config.yaml
rope_theta: 10000.0
lr_mult_qkv: 0.7
lr_head: 0.0112
warmup_steps: 200
max_steps: 4044
Each number is 128 + 32 x the weight over its row's rms, rounded and kept within 0 to 255. Layers, rows and columns count from 0. Numbers have three digits each. The size before them is the row's rms in percent of the matrix's.

# layer 7 attention query, 64x64, rms 0.136, rows 0-63, columns 0-63
126:101129153161129162191130101147107064164134130130127134182208147113141097089139128176088054139156182132144152135143110173169139048119135071127129172142152121124096131155118103101150092085153127
169:101085134126146097101152123163099181097142127131145155118157121131155129139049150118141135092193151069148102107159109046108089107162178142124052096134104088112114120141117097145046157142114112
109:143138086098164122117171157081134119136138125083144156127073150135140173163115133152129142103137085147131163150100066122074154105096181139137101089141097209097115110204127153102198168167132096
114:129160157146160054112117114101136107135065101136122104136103118131114190082125160111117181170085145127155167178109189091147109152123133108146182132129155173153150171100143185168166113080152184
094:141156124175143161107164116112121120163147111142089112118131126115139132117184138121057144176083179171146176149083151151196139110087085100104152144159096190136101175093176166143182123088155153
106:105125157123087141148135153122145143149125076159154158146163063145127070066158123100108147128142169088133110146078178126089122161158153089124180188149166129134169170072139083152069116095108171
111:083102111097072167189114114160118158114168136133188128134113140131157127081086127113162142098165116076123118149152143101056115162126125143114150129158118097119152099183084083133093199163057102
086:157110048132137086128109140136098112093168138129180162126089170133160138191091104130161141071136091149106132135169076097111142119139160158125085063136101125120144076164102170120137128206125080
111:178154128103170099081135155110137125160125133165113113129114129088082143186131111186184138148053100177138113081147090150140143108156156123160108052120092166132088080091129154103175082128158142
095:160159181107123179138133085141151128171117156134152136154200139127111138093141162132096108183097152166163173106133142183121149125171128107145213171112109170123135130099137117145156085059085182
116:075108161152120107124106102124172156148082123095101118130122115125118109088162156114111110141094146107127170162083187159147144131120077106157217159095145155130128194086164087161102107077053141
086:077105115098110114138118155144087127123120114100128133077097117137151151140105093097181126095142077082108064190098199070061137184160150139151102118131164067129110098171132113098089149137100120
098:134134087185131160114141147119071124110173160099124105103156156086155154136111121116115102130180144156140138107157118140166101120136153243095063116151157065142155118141070155112122159153178168
077:148114120141166103114156096158167111181077129070089120186150114211104122155167117152099107105110133141141153086101066178188123098095102096118126133078094185124125153087122139138178121123113091
108:125137108105136141088125137141127175094196169112166173155144196098118119094156052114126148116141132126104096162126129067071131211166179160134096114124158099151190119128095144133104147146121167
092:150178113124129179155131094086149085160105144118125091176169179126110093126111138171096079159079089157087139127110051111150146114156145137162124059092106120140174076120088119093112125167157084
087:072103167094116172115089186177142173113107206143120175086106111111074134091128132100082138119157188094164135081090125162106082134112127102110151139150123120167177148144164127131137173086092131
096:098122087135078120095097125110157149046126123109132143131113113098156121093135137117088066089144118070079092162131140115144091159115166111091203115118166080130180158099133069127085130182092138
107:177159079169068109086076188090110132158139126097117077134133183120161144137049146154151115164146130093134115151135125100151074081143151114103081059120146085149147119114142152082149143119154155
099:167128100169097209150160127145082114149101096143098107175128096136167115155135154137098115117115089112133192140131119177163127036085083144091101174116105188128089138096153126107189127135138121
087:090127167081083216094140139136115094187105135081117155149082114135094121063153122126077118163070125151106130145071139166149136152114076115131123130102145186074145154134136110082119157139093092
090:082056122103087152122135130126162182099150138105170162127092138104124153079156154134111177148117096096118105148148135136127082176159094169116172140070154097119183146115090088121062192123087158
097:143158160108087174100153129154121160151154118125157145115127122146089100085168127124049103143064133177083095078154157164140137122102132113105125152124120155053106025145142131184151116124122161
092:108091120067107186117107141109165168080147150128204174100147127127088113114150100130098131114104207105063146107163186141114084134179136123089160149132124148087176149127116089140093157140086128
092:073133193088102133159136146055186153089094130124171158101130113095092167144181114141109158123148132113172077088131123140085116115153105156107168122135199128142160135094144075109085155090095162
089:201086137183198140155108130155077082092108121137181092151169145088118132186085060113160104097150125128133134093119156114128162112133105155147162168128156127182116160099092102118140062127124137
080:102162064099160086156074112156130100118125125140135148146166136138116130115083097123143141093246204086133130091153091098062118091142162084117125134119110102164127153141092129122152148139083117
075:194169052166126134083183120134112100157146091130104117164129150140193157124086196145134107160160142126113153127081109106156100086106147173162096098093103057167124139121079136112145131113149154
104:167200139130123140091127193087097150087134128176120126134152135089070147177061136111151096158142098138137105075169078072130099124189174119090129103111130116195098097121117128119151091137149129
110:146174216154146153176126176129132080124112157144071107123102145134116129140144156155122052169108121155149150096121130125195134140173161108102199126133140122166107105138149095079157054122154145
091:135089164101100138133123092131125166110128108111135128067124144056087101067135086153085144098106168184109100093142186158099167131115089148138176190110123131075159084079116135129113180087127148
073:087100118181122139127099086113124141066109091106143112105084142116164113121090130164145116126202093127117093069170197081152115127158104171135138138129134086203109162126087096127088129196147117
095:125130163136133111101164170151123151073219166133126203147104122176076170182177131149121143081081120142145135186152102130136112088127135120057145145130104156095106102122142118176097103126098098
102:139082123088141065135081057110064127067126089125081120140127097101133134116127143116160158094116115120170135191172110168095086137121146086172159117087093157053145121147134133118105149082165117
108:180139168147178116133094128124156126208101103069149137146132203135106112143127144186133137149069077125104151163090052128175140139127087084126144083147141153164134100098141110086155103105155127
086:156154168107169116156134121182143133167133185170132147134123121147072111088137111111176121091153128122081128125158066131121199155135148113143174160143093125056138073190121158173132123154078080
154:082067167144122166098131126093141134095078075140156074125144101129126103142122104069101117169125093100153095122129197086124155086110084184121133100143129087142125173111138106136052124197152135
091:085184101163099167111140138184082166122150134152195159107096150111149168091097119116090071128199096114147164129178146106152118133159110157124068110140123075155128087163117086126090121176128104
083:122167118215102161084070086130119136114161101109100110109084141132105084099177110108136090136075102080077137129099076155154140128161148112090162199132135167139101163069123139130147161145114093
096:119121136124127128142116153132146126123187109130143131130121087154079134147160149090088149059138115176136181161214087152149160120062149165079125099139140209098095062141152124164103093135108148
105:071139072130124139109071119121120137134113113113148139181063154151130152101134142087092081164125092095133118123096125136128083114112088206137111127140203094163110164074085140146088191137129079
115:115138071127088134085119200137108133109178117119105171165087128158131172133115188135100062146121142112124127176095155151133053090114138164101071105105155087094156185139118107130108141146152068
094:078177107125092202126107106087078166127106135147127144169146153123152118140153102100099120130199110096122098090125125129082132144172125055111087133110133118216159136122152134112180175112089082
087:165112136147166161102133089129165098144091084105141089097131150134051070127148121099142105223085117139092120163047133152166141135177118147160140130130126129156135140065096137179088130136159135
097:151182158132069142126129103094133107164083094156117180085117090083150112092097169122094101178075157152087138129145088141198162201162106114099152134145102133131099109105149132074145086098105148
101:149151105109124110086087149130154149137161141091188140071114173110145130164078147142072176149157177131119119107131160143170141045158154115033120139133121164119124128111112116129172098188113173
109:115096135099117123159028119109117146144096125107093130182095143159130073095168145164139168165064127085080104088087123134131108126148124083088163167126153140075138163103177124095163165094110110
104:105132128107146208158115149159046130119113145128082090147099140075137082083133131090111071126061095126125149102174146106136152093127169104133148169127099125060145077135165100105122129131103071
107:150124114180096053097186104127131154131128098102154119107139091129125155182137135111144137096123134172083159214131140211144126179140152185131157108100130168133079124130091070149130091156105141
090:177129137131128053132119165197159192135117100162143122141116135158106101146109062166130141077158086132116130135106093118095159125141120028091129135130129170109104136122177093127150089099086077
089:136129110107097131136117088051142044147130114028120132173111154134152107104165136190144127131125141075119109176134122157112169150131192126096145116095127090130167182090105102116136129098076119
092:126201098174104068124111070116117131188125112094135124173133133071164144095130164064122157143175112114132096095182128129180151104132143151056122116108169087143124082132105160136157144094093154
085:172165076089075138134108105111123155104168093130137136047141076098154162198107137089119098141143142136070102119127129167175099149092106178133081123121159116104146117175144154172107110191136163
100:073104117103049155111099088096113182126116106096122148154125141089187106116144182170111141173095138122156128160071153115185068130098120144135101069110152094149165107071163131125101168108141143
083:078107092137156228113178166103109127159138146127161147060150105097122129164133120082114127114087135151108152177136157144167127133088087170181064120181087146145140099142116139127119095151168169
099:169123130149159089165088117075132103116159126173145162139189120122179186167128128177168153147121119087150113163174162112132117111117115147145074051081107092136188130098077156141156120159112168
105:122120161144116054162101145143164062169112154102091091107123122074156156089101132163148130120219150109117153126095165157132146143114129154143183085116146118158183166145126124077139153159100195
106:150117109148052114102139167131135140120143140189118109061096106143113141087105130139126073135123122155083143113163139124131115160062121145117183112140114181045156081199141096147084152181129107
114:103143133136056120081101184060192171143131091112154108103128110120156096170113162149170180151137141112079150142141129143128108157158134090058117094176132182168150157070129095137128123087141137
100:128124103128184091150120145085144081170128178157122121179137191131141153115137129127089170157119163148185096168084152104085083048130099127100103108157181110149165184124081175126138126128157139
081:122160188132147123120110131150151115133120097150098107178168120139145100124103102156160097180182133099090172108121157083093171120167132048121061130138093078194151125087152169152166157088101132
096:131137165107155079113130122080202123140061097134100088093106104174121111146137110102113134146096134170121170140116092184128150171097152098152186131155113215163100177141156096149122100135085088
090:100102179123181139158130067111146123099176123151150146093115149130125119142154063195158136107155186129121120109183161134115198164108097102177083137090079182147132109172121101103130149092114091
090:120149150116157145139122048151098170084111107069190150167105101114112177148123119134113103162117087086130154107141122066194111119175145176118147144188134085130078095077136123176093133153126124
# layer 7 attention key, 64x64, rms 0.134, rows 0-63, columns 0-63
120:118179141172112160089095115125084082128158168099139127099088198104153148172159093136139137105142130101170159122164135214170128154164151148119113187133108170155121138067150139097158083163173130
145:108128116087185120108088133122105105157150127190226122139124129104126142147099091142111079159140104165124099094126142106143143083177134036129112102135170106161151085175111125076189105117144127
090:153167049096140151098118149104144207118160156125093143170134123141159079106174119151158109099136148111109083090134082109124144131146100099128124038111103098142132087141085089090133158159059110
127:125136046117081167191138126131142112179153063093089122164139174099122094120181108142126141082108097126116125093093079117081134148133136200114134132114096172126160106125106114063136173160098104
094:114160097149061166181131109146152158094109074088076133117155192150126133096185124179117141112124159127088167123096065167138143123085102179114118169118113143141126185097152139162155181120161101
100:130161114154119142101155090125125076108203172141121123122133209117100170190159073120159089133148102119160129119146172128164180125178150126118152187129097169143104153171100146065166139117165120
099:079113179122199124059146119095104113134107188180178156126144117107110141142088096143108115177160133163153081115102189116157145131168179115131143086094150088091121086168114119098157095093131157
092:135067147055122101166163155109149150151126131147113117107075101126123158125100164081087199103127089120136162159121152103107164178125033170148133077130130114116069098131174134144123146148086117
089:172138085161102105129111202157086087130156076042062089166128144108148082088188131163132163093127156126101138159115125114101127157078107149152135190153149159133125121097144164140120158120136099
093:094179106225116126121127107164125104120153142113124160114162154107162130120140105185171109117081154142134144125117090166218099102172121175139119168151096111185142171085113137140131088132193124
097:102111129131140112155186129131175147065154123158178166125151123146109146164082137158109103139134150150142126114136119145151084126163184098052124127171115120146158121167021137141196110128177167
085:109098167098210131075118131111133156148125156189206127102106086112094140121102072112121130156114086123156077155152166087112129147150140087112138086084151099103095068189137115124131098150088149
110:174164131154046152175143081116141120098100116100080088139086135167117091099156162118163158106120162077096160136097130123159147169107082130101162165121094133100102179090124082119065119106087094
071:152141086152136110167138131159131143131136080058075138154120171137147075110133144200156106093120144128099162103075081144094143143212184171123103150152141162136112118077065134127147117113159093
093:107150176181117105131125122134135100155149123174108122104087109106123204093126112094167170106109069143143131157173150127126149109174085067107113142123068136101059118164180102063112110121103080
077:111147128185094072137131093150131110104144141092119130117113169158127156125136136235123092112120178159091147119126066184160081088158161139116137141143093155197127140085132107104112164118162071
089:037166160121152161088104143112137138194135121156172084124131111147106107133116152068115147197115129158124084085195156140149173133201127101087137132087100116130122098170101153152132160116103142
073:112107191094117127130143143102161060107129138213130086089169103156072125158092161074094130132136082107148114150175172132091165075131126078110097100134106100142137093157127171095113085144105104
108:146149099131121115173071134126138118079100098096034101092156175135152106072139122160112111124120146119097167124091078165139132116062133111160118186123119130124099179115141188152135078159082084
051:104167095084146115116147102110113191125171156104111152135129138142108123151074118199123120131172223150081158140082095131129122182147149150156117173183200125175116142117175123148140166143126144
113:091108163178182103102144123125133139139150207146228175099144074132110124136090112125093138108168151139107106070143152130116153124167176154108102131151121110172113086158128072168093099156152150
072:124151167133132086140172111084143041166109128176127119110132089127072131174091120061142146107137135156172079115158211089134142085163114066094104104080106109137126132162111117102133136138094140
107:116118149160140111105164142160095111148098190169221141104134123133148162130082133112155143148184098106146144122135196121153203097184084138103096120101164076190146110116129102101135107127148172
075:082106135147128115153214124097091083143096171150140119126082161191103145136111125080093066135157109158145112087166188160124127155150133097080129114085099110119090094132071169074128103130102138
068:086127187078173120121158107051083094121111138148171093143131078163069111170132149065142111120123116150167091136137163124128123118087149046121118103079103115101128152120142117053145113107105137
118:104130073137103089129114081164143182118106126096080094145106146130140130138165131173096117105141122102090203147085076177147088199051145158166111102142146174118138164107137136108098109099170111
101:064136080149142166156091146131139146135123096126059106151118194136197114111198129158115084148108160178123185104116105125112097162135168142157115161165121184145100117101159183101132130111174102
064:132150075116096126142052138169182132098137098129075136139164179125166145123169126163143102098153175149077187115094083136135083159102085149165090169168140107171134167112146094152137169121148088
119:090195124174126146122086139160112109131133116095103020147166119118148098103197106152130123141051103096094160163137132143136114081107146131202127136124138144160106161091186146139140118092132105
087:136150133172115127042097129135158193137123137082160150192166101139165099091099156117137151158104124103123146191095124157168116076075161133125157121152171126127154182089156122208148130110127117
081:089123119116127089104177115089083121099071173160127097080065134138112157121110140079156122114157155133175092140105207149134100158142089102091149131074105095177147132188107139062118142104132157
087:106148104146134105148087141152134142171117139108068116160089191111141103121220098119148124146128190066070129178076102094092099176104145158176148112185143161162134143119101122141113145097139110
082:140117103124126124147155139134097070133118135098169104159107083141126113153031151079166151153092073118169072148179153129122092062136126077051140101095125125122125123138141105104179102162093125
112:185111083102098084122143127096134086114159053085058089112144084112159148118116150171155138087100139189160127179175127102177111111125147095124153144093140111154111107157110202079145132148118116
065:129111136130136043119062112195162184137138150109107161134103111176149148156112203189098100121094157140103148092087070147113119124087166092164107103153102119150096135107148119183114134096135156
124:107120140154139143124134142112144081146143106168187158163126137103114120161053139075100160165121101121145082101150148107107143039182129132065158112069137071108165102158116126120101158138123197
049:096110144111114134186186119148132084146117174140164120128127143111100107134110107134109086167128129075086141109070188161143137135126134098123150133109091195088154163186077061143120126135219117
212:142183063192107150135117112156120106154134111072102113125116190126151113145140125178160150159134166119065195093114069133183116134161151143167116155170105170183127152087099126143155124144170106
065:133122154112138130146139184111177149115157187141119129172152085166126155126057153110106160124118091119139091215118167091051123146090112107094167133123119093111138143165162089128059147140110178
109:164119161081130129141177132072150119140089172168192104137120088125114132161056170098161149142122065115168073156137154081155128087135160125058158106100152110113078087174134119095127113135135139
079:076115168083128176125128142115215139127134142118128104122148118127127202182114120133119123094156179152073109097111158066124153188087096151135112059135098141175129171137102080132112103164146147
123:096081169123112179114137125133124089084102132135147092101187070129094104171082099076090170132152118146115078076168157131095133102099089143121118119104115076109135099166107094119128115209070114
104:121170166134159139111185124103110177192151113158100134096144164153127148128176094164140104198105130158091133107126100146118146186171159177186130145182115138177066150081180102139154130120139117
083:111092168131141113185122137187194104133093178158152131196119083178123195087115128128080111121139112102115118104079165119073142173097109114106135106106085115076172115144104082146085138102112121
089:156130145179115116092126195126161103064077175096189136049130128143189132090096132150132145106148120111119155129107147117114122112070188116167127147146140109132149156104176098208127139116147165
097:100132158130161114179128142129118169163073119174133113113119102149157127144116175050111129155106114104132155240130195095112148189120126144134111121097136157106100060123157177126080104141116131
107:110097159113188074087142152114123151141157130134110185126151128116160187132119132099075072136182171206163088146144159150098151158093118104163132078125170109166097152169139171138121142116096181
109:128135088188118116080192140094122097114163139119163088110163137099149158144065098157149107156145142168149172181158097160187123096177118172100141134111161097176116144169090164131156125178143176
104:148091193075159150163164105146156121119090134191128136106093061147095102176119113115069159140138083087105138136133140105090082141124148068109168105111127100095087088099115088106077110093096105
095:122121098113202115086120101134084179164106104140076120095128161104131170169162142115049126174131133115131134118159109145081102132133195117214117085155098132175126096130138173099158106132174123
086:112076206124180062162131147081145108138116144162092202132126113133145165099107149126123101120149116180145127156110132106137076147148131161114103108179129095073106118147193091082105122109073084
106:146135138112118149182127146103160105146085044169136109106187155123186150165128130165183143155105104102183165211107152077155174128150114103117116130121161101121121149137193093129112080128131153
096:146156126151068147114163114136119123116128109163191126091118136167078075120133121132097148170163092152068104053139166100096150131118090148192132117114136096144132039114073094153131141084138162
105:175115174114146076131121149139129119130122090132137086102101125165090192108118066151160102099178159183121171172137132112164187181097091084110122158153136088170118160148115132122194114124077091
106:173120151149085142170166139148108106089138203131229133109101091161063055120097114148155139108134081098095125081102092147149161132138113140086142182115119162099109106128098095161129149135127142
094:116135082147059112198098174164101086092142051100109102118127142130109059121087126173149143125111118141142076106095104140191132101125083111190112177133162148089157140092105145125142098117119117
097:099163126125108127129046082087178196081119115191101147131120140149141050142193166117082178133103179121158103130066110129116111121101122092145108143171114131120139120108128131185104118106113109
112:119176049154092153111140100128121076056136171109131127131139174092119100130110143110090163134143154149131094088132153164132127035141166158132117157092109081170145132128043116158157149148142157
121:143123214062200120187154149122119167116110162136108103116098106161104135116210151080072133131111119149136103142150121119092116133062114097143126141148109151108067122140167136123098134076078114
094:085122122117063157170046114099088159066109109099108161141147080085154182119121149140142088089126127113179150089137152161180165158090090146121102148138118191148148132080171139125155115144113106
093:103158141131150146146120150166110172158095116159106083145127196150171143066190089139056098156143149133165123080109084133072127155135095126188131121193122107079160157130172110140143085132133109
107:120116180078163122119187148131172215126104161131108186127112110150144156103146163118064112140112152148138146115135133083110107165105237139138138050150108152100111106094115113155119118103136131
094:102110138118122059120178136107081156156114122098119152125078144200098117112145135109130141151100123124117041157042123119116064134166182161119180121151117139056136116148118089117092142132157111
108:084125124114144120117091130152156103198149102115163116200107160146134185150082108122128087100166164143118181207133128069090142165100090097133153077095160113131151154180129119081119090112102136
# layer 7 attention value, 64x64, rms 0.149, rows 0-42, columns 0-63
106:156117158115155095103056096165117121088151123155135137169126153099121126089137170126126088169144125098169148124167156127164115143119226079143204126162150094110103142092114153141134103044105152
100:185106156156157130147145178153102101110122136155133155151125163174170085172174049176082073091144154129136120138099151071083165082131097092111151111132118164113098157097104149154182108123112167
112:175168188128074159184167208141173131154100178132102127129148117148123105178097101168168120149167111123117120097075131188131134113118062090123145164116101151117120148142166076141090116131098102
091:101114063136101106180105125101143118173139123142102070073137142153200115182092110096080164200135099136175109107175140123115110098201139132168099133109136150119112083072105145126138162117119106
094:109117083180125141187156098145151083142102176120101149164101104138143137126169100088125108057142126115130100069164095132116134161105171146173143066160191191097107173165164086125116105122103132
110:155179143090119172151071126152183195138122169178095142180146145106071131155149168152137110156069091161124119137127113155108059160122153126152103164121149129068172067143115107097114106121102121
080:124142122127097141162119091143128088080136142113170133150100111158169102110180102122133065047129148046116095151130148105097130133085129052166171137122154136141146193172126175113149132175147165
098:069130107137095167107142108116088114167128120090145171052140144198152089171132102120127130106120071098088099134106139098125132091084133137120109089150122163183157148103203161082127127200134137
114:140108167132145125142091104159151099075115164149185172197100154075165101130097192140173116117116116108123101149091095157138152052127175132157181131125112115113133077084090128128126075103099168
100:080142071094170155156171151143166172135119166157116080118087130114204110121136094095073171172076125123135113148139150135138100169173126146188099152113119150111106062066147148143135164098127132
096:065134108088137162137159153101073168141120130089089116086155125136094117153147085111144156161124070141166109118111163130148094154091102169113066181144136129164144140166149091127178172206154079
088:122188117072136116094186126118165216118119180107079111143143114122083120131143130142108139162154153115082115131135158149130112215166114158136141188097099103075118161084119113158125196135141119
099:176125125142129105095067121109063141038181142137074120156175099119079147151136162122172074097127147132152089111169167157127111096116133136085136120131181100140151144185095085164160127151148129
102:137131088122139109105208122125100170142109123143133083067155151154091182162103106142101141110095170160099150166126153129089095111174073133132103102100074128117107088103086056159082175152153151
099:125117063128163096066130108130076123161173114134073038143127120096146137156134121094106130172093106130148150191152121115098119099127081102119194139123107103145184100105146163193175144128138152
123:079118072104132172106142060104137074162147139114133064083132125168171091166130129086112173167132101083125129158146120084137169096147119153122103178108138151178119123078144157129131154123125040
089:133113133068085145163173099123206081155105143110173100071123102165137119158168131132120131133118110078116115158104099118125139148122126125198135178120098182129156135125140097081070195139129059
100:161139149091112144169139178182144132156132137130101104108087139157083175122156047140125108103104128133092136092116104118094084194089115127127159144148139158090129120208148054092119126149057121
098:203119134149149079085143122169131124145179155140100123123144143064102132168138101119119139111161118106134084124159131144115158203162164157203135089114127144098181151094179050136170104110116148
093:174157164118153124161149172179122099169121148130151143128092138130149101121117056175127135158116105108114133135068132132127122201129077084189174169094106143079129107083120118084124111103047153
109:158154076171165147195187160106133158158130117118106143116078128112139110136112079126125163084144130186130100092126165152122113191110082160128107119128178158092084094181070064134112160120114154
099:119141154140074093102090182155102117144105133096122126120154109120075157148127118185131119136202109165149128036150112150135125153065150146127123133115109140117117143146202044150120069104093112
100:080109155143079070190114168143123144152105109092165201158090147112174101122107113151081184146203126152145122119099152165145154115118134115188131126132100153104090124111172171145169134112095178
122:153109184183096084163088162169117150092120147125149161158204093135157117113086143137162151091093110117182137099140096175147145060131132100159136107112094133159156124136206128150143070132129169
113:173130094162132123136126156111111107120134185152128068174134114118118132129102103093164129054086161101177121066185079158130088126105088109143167106103164160098110111158130060207137126116106126
091:160108142124142125099055140083126102121115095192151055151101143108130150133117170190174123108148135131180143108161111086146104077109168116090129102145108139098128061154056142118081133103162086
100:104146148068072108141090156101177124139127125107110067142112087095126115107133090103133118121142126111105122056142126183149127127112084080146125102167188121177124153156191199121044141129118137
102:090118121115139131119111111157108102089161175147131092127158147188133152140169123120119064064086196111176109115148121115089102121137173054116162103106145147153126144121121123208163060150125174
096:128102141141121108130145086126173092110127138143098132160099047098180124153179161140117082143173120151089145137171108183145190104113127127183155108114060077079119127145097140118082100072152092
105:097107070186130092071128078099069105120158113129147097083183123098133125096077162085104175159121169105176139142185100124157142147126138154154101107090114104151124116138154113183208116117137135
119:174143130100148104168076122144172188080115076126103161184090133098068169090127162124127111166117129156090130147124143129088089138144153165115152166142151077106137115187060133098073158097140152
086:098144080143095122146047063150127087076112164127119128178104098103171116110119153086132130115132103074146135091204100146130110074089213146162176094116147123113133129136147134157154117118093139
081:115141157148142150166111176172124103101080196126084157188138074152169128158193111137134068128163125134154098128116128174119136145087099117192174134120120178089162163129180111167146081141121133
098:130073085161120130093135166152122147133105091134103095164119149092104189143122116074170159083075121168171131123165104094125085101102113131147119106181126101120159077219185105140109133106181127
094:096118122102140132103165119131143113174182118069136097097089176183183124175138117105115136126128178108131107195104149080112173151133133070095171170188165166170129125164192145162124117130138131
094:143131107124097170107144156112177103227125161120124046125133150144132125168119118140125182117144091107140140107132073111092197135144149088083128148110117147148150133091161145098167168113073055
096:061108155067082073152107125105186163161123076106156083099109152126115145166141156151111076169152133173128098132103147149113090094152142077160097138185124134147134105129118163070074165157147133
082:109142085117100187134084152148113145151137119108087098119152180167150164140092144067135181130106093127140109144117127094054133071168144123069142175142163111179174124132163169172144116194133152
107:165145184117166120082065113144153095112103095149153175177179131162101115133144183180153109056142166114183156102123096063121164097099136092092135081147134165147094145119122153122130122164156113
093:074127093132141135104094117144126076184157103122121124150127147164116163164133165118146140104089089133192141123129071128097107127093175129093098074144119174131111075186129107107168083218154089
100:142135106161145144152122122134104070096132135125121146184127081107131134051151139076156081067140130077145117117119119161115162117114113095144179057108196124157161212107123161164142118155137170
093:101102076118134125119116128152140070115185124114133052128086101105181137079159084079081130087144139100122155097165123123130176201093150122102168096149189139147093145152124116174139087097122162
107:105119103159090192200189100105142115153107183134144157148140108214171122137192120085109088086083154099088121183137090124089161109117120094151137104133145165145129151131170157106146145135137109
# layer 7 attention output (transposed), 64x64, rms 0.145, rows 0-42, columns 0-63
105:108154107111134102123143119094089205093079128134102146150130145092127132124112161079135090163162088116075129168101142059142124118185142191082114122160114122115101140081126179077049147092131144
095:169123112126167170186127149147115150095113179151168128138142130131092123013133114100062105088124170142074140092125135108114142108106132066130148131148146192172156098128150131109127130098139195
127:193187186130146117147151137154100112143137146177080200139154123129140121108106160164142199123105114161162088071122088125146163131134115094159168166077152127059140095111157108141143098076124144
093:114113159150094159177079157107126098196069109077145120102076127106173140077084163166089151200131064101084114130145139132169107138154110136192138124139147134140182115090129113096104131158122133
074:097132118159073115123117122138123095139101144028124145101118116124126110137128185126117118099125095075126070149041091116104163158076124132061126157127153192119161135129160142083144124168076145
110:096182135081133112118089078079096109139156115120101126164099172131101129114111156164147134168081111138161089174134086129125103143151199095158136129100111097096142083163154140059178148101155051
065:143118136143134100089151149115169141076135163115163125090153112171130055125082083194140175077130172123088097101115089088085089139114124066083149183136107114142156098164082127121156166151141154
098:075046124133126169113103103166172119118105199126099130074159173168160094127130108105154189119112133090123149132115110137113154150061088123131190139161056127140123161146155123128141102187120108
114:127086099119160094077180122081106131135135125123105122128130137072068148081145051121140204110152103130124111116145137142171109160122157146149084144059185133152119136146088183067120171102105127
085:120130110112075141158140153168133125170127106061146148158093139105109146114059162193113104184160121095144168102116088178186071152096134153156086136126124104139173144147153097104079162149187120
084:104107171128143140158059087190142118107154144145136141114164087128083134181114192135140097121093116099141152126117133179113113104125070092178113201110086103071115109098135071127112106180170122
063:140191129063121107085142142132170181146155140112111183122125112160114149216137189163066098161124160153175117134169101137137127175152119131105105156122138109107099110127125110170146070085184119
098:153142107109113103077086053102087158071159095153136112134167119164127134133129171123125146127166100143082121146133183061122141060154078103148115146125117135161098077116126169172174123180113179
110:137143065141067095112122171161158125107157097123159101158078137162145184099187091125085171127086108160106180190171112138153130139144104116103140123108170125091161126137142086202130130138167085
099:067080085100174143177172136150094114172118095170161104115086131133144154101082132111079133172140114156147180103101115063143134072149101139071106064142164094129094126136112083104127155153146099
135:116093129121145169161128105173193086182091128130170135121094156136116094093137113133125159194163120077081127064065177128114143165141073118148113179110130095132100171110104117128124182149143077
090:153116153146125130106157182094194156121083157116102115146103136145139091114170091211130137163096149126143103107094105143117101156119118113153145227086144143062144194101132084129163175132119114
100:217174119100164112156116133188142088099141121110108093145121172192123108116138157133162104126083115127158114146054095142094136085108166148091184147113117161045144102166113122137106134110141167
101:101171115099161117137102140128109154138150143075121142105129205120104147160126079132134128095181108157139094139101144116120121166174153208090109178167182175121146122104191099116163083174175164
064:183161140144218116168146163137121138137101170125108146125130160108109121043071104162150099147108164103107105108138115126134122166100164162101149125111136143057100108191108070113137141092189112
109:153181134164099124162091153166130044181175139069113123128098123116126115129108151124160113121174129082126104208175100156134149140103120060139128153085170155139149100164164091164109128148087158
107:114192105123134108113176071179103112092125159139104158073129118124156157132154149096155104116081141146168079136066161130083173144120140180197138071106100155078123105095141084157124092132120161
097:125094156148139118164142131165119154095102119048097105069124104074154159133086109130063105095142147139161114101191098172138120196111155160204146103121103124101110108149097125120087090103102172
131:139100121125114073164120142055043124079111106121127168100164094098188154126097142148128198071124116154183148091137122142124115136104118180180145098112143098136103162113133128081176139140179138
105:180154107142068123095131094121068086149170100087147129159134113159121097130105172127071188135130118110113079157112106118106090145115116164121147098038182110112150108093107061148116183135146139
085:131136092144114148110140128091118110130139097168105081166155137133097105126158073117175143150112119130070103153105158099135105090179123102189176080124163093217207143134093126102087177122102147
095:148161180130050156098148121127105155151063085156150079103172118140190128151074171158160157162153092120171119128090105195128085165086097097122156116128094091117149114117115146131135123164133174
100:096123107106122156096152090136105158095093165113230146145061076163148145063144133112107180100083134088116122101102104080102121128154128147071093095131105172146167117116157148139106176126156146
086:081167108182108142079190203116074157163119106114138150130108104121118059146128099118144096169139116186138115071127148133136186083141138094109124146124161100136144126116145113108199123102064160
113:075071115143105112114108074131103103108181084139167153097083140094156128204113097122090118148183148098080155126151135095127149137153154199158113103151127092142093150089092088187126145160166125
148:136158158126138070098098156064178112113126105129103093172085120170159164107159167138149078149135130188137119193141133137142128071139184115121134100132160121159063099169100190114108135094077122
053:103117075141091081099118078124141066100097149074140127119111119120159137163095147139119143166136076113125093130095125125139129143107166177098165103074151066156127157128063159038138168148088149
053:121137150140134123101168132149095142118099134113109208081122102149108159089080197134109084081104155137123079045084082138137156129092136143161113121083153117105127088139161096088185080145106157
105:090094106166124140142117145148082093182156030106068104143132140144147121158156143105144132084088140139141137185103159081092101066080115113125120101134182094085186136138100127119099147178141142
090:158095176094195157142208140189159151142127089120137133129123126140187117101108121108112150125149166143128127116097108076134123141179064092118089160161082149103089124186180174171094147136124135
102:150188136057161230199136123143110101179106134178146116138153154125134136159168088180156151154084141120162119125120133101114115216132107145129133166135157149137135129123079089097121147146146134
100:123121183112116110098169167134113185120085098115115033077119140135156167114117108166141135145090110168137132109112092154129068124166107065191114141145057167124168081100123154128102097127104125
073:125106138068161191161082153121197077148117104169136143103084105182169160143153161132115198114077091101163099123162115103135125158128075140139093084137164097142119093153120198122113124146144134
129:177143101129165107121162120066093106098092149184139146148159091143125117123164127104123102078106181118084155145176089104088156173145110090159126103125112173193125139071119189071149119122176151
106:129074112176179155121098115168076042143169129141163135141086097159135126143154132109140103090086066124149122114093093141100123147184113126168119097132065132124161138149104168058150154172120090
091:140134139186114126119126148100105127100109180147148108128137071152123127158104141119146181081170096084107108092112085108133137147073130148026037098142179099163113117104128104115152134183111149
070:135174087130101168150173142163095091112135139152201158105091105165147126141138138058124088116197092080143119122057156170115121161113110132071067116144124111110168146141110114121099152135125192
125:133096149142130164112141153116128133144157131061175138132121139172141081100140152177078176099134140132111139104086041086139155153011127095096123168121088125108150131136131102106178147135114093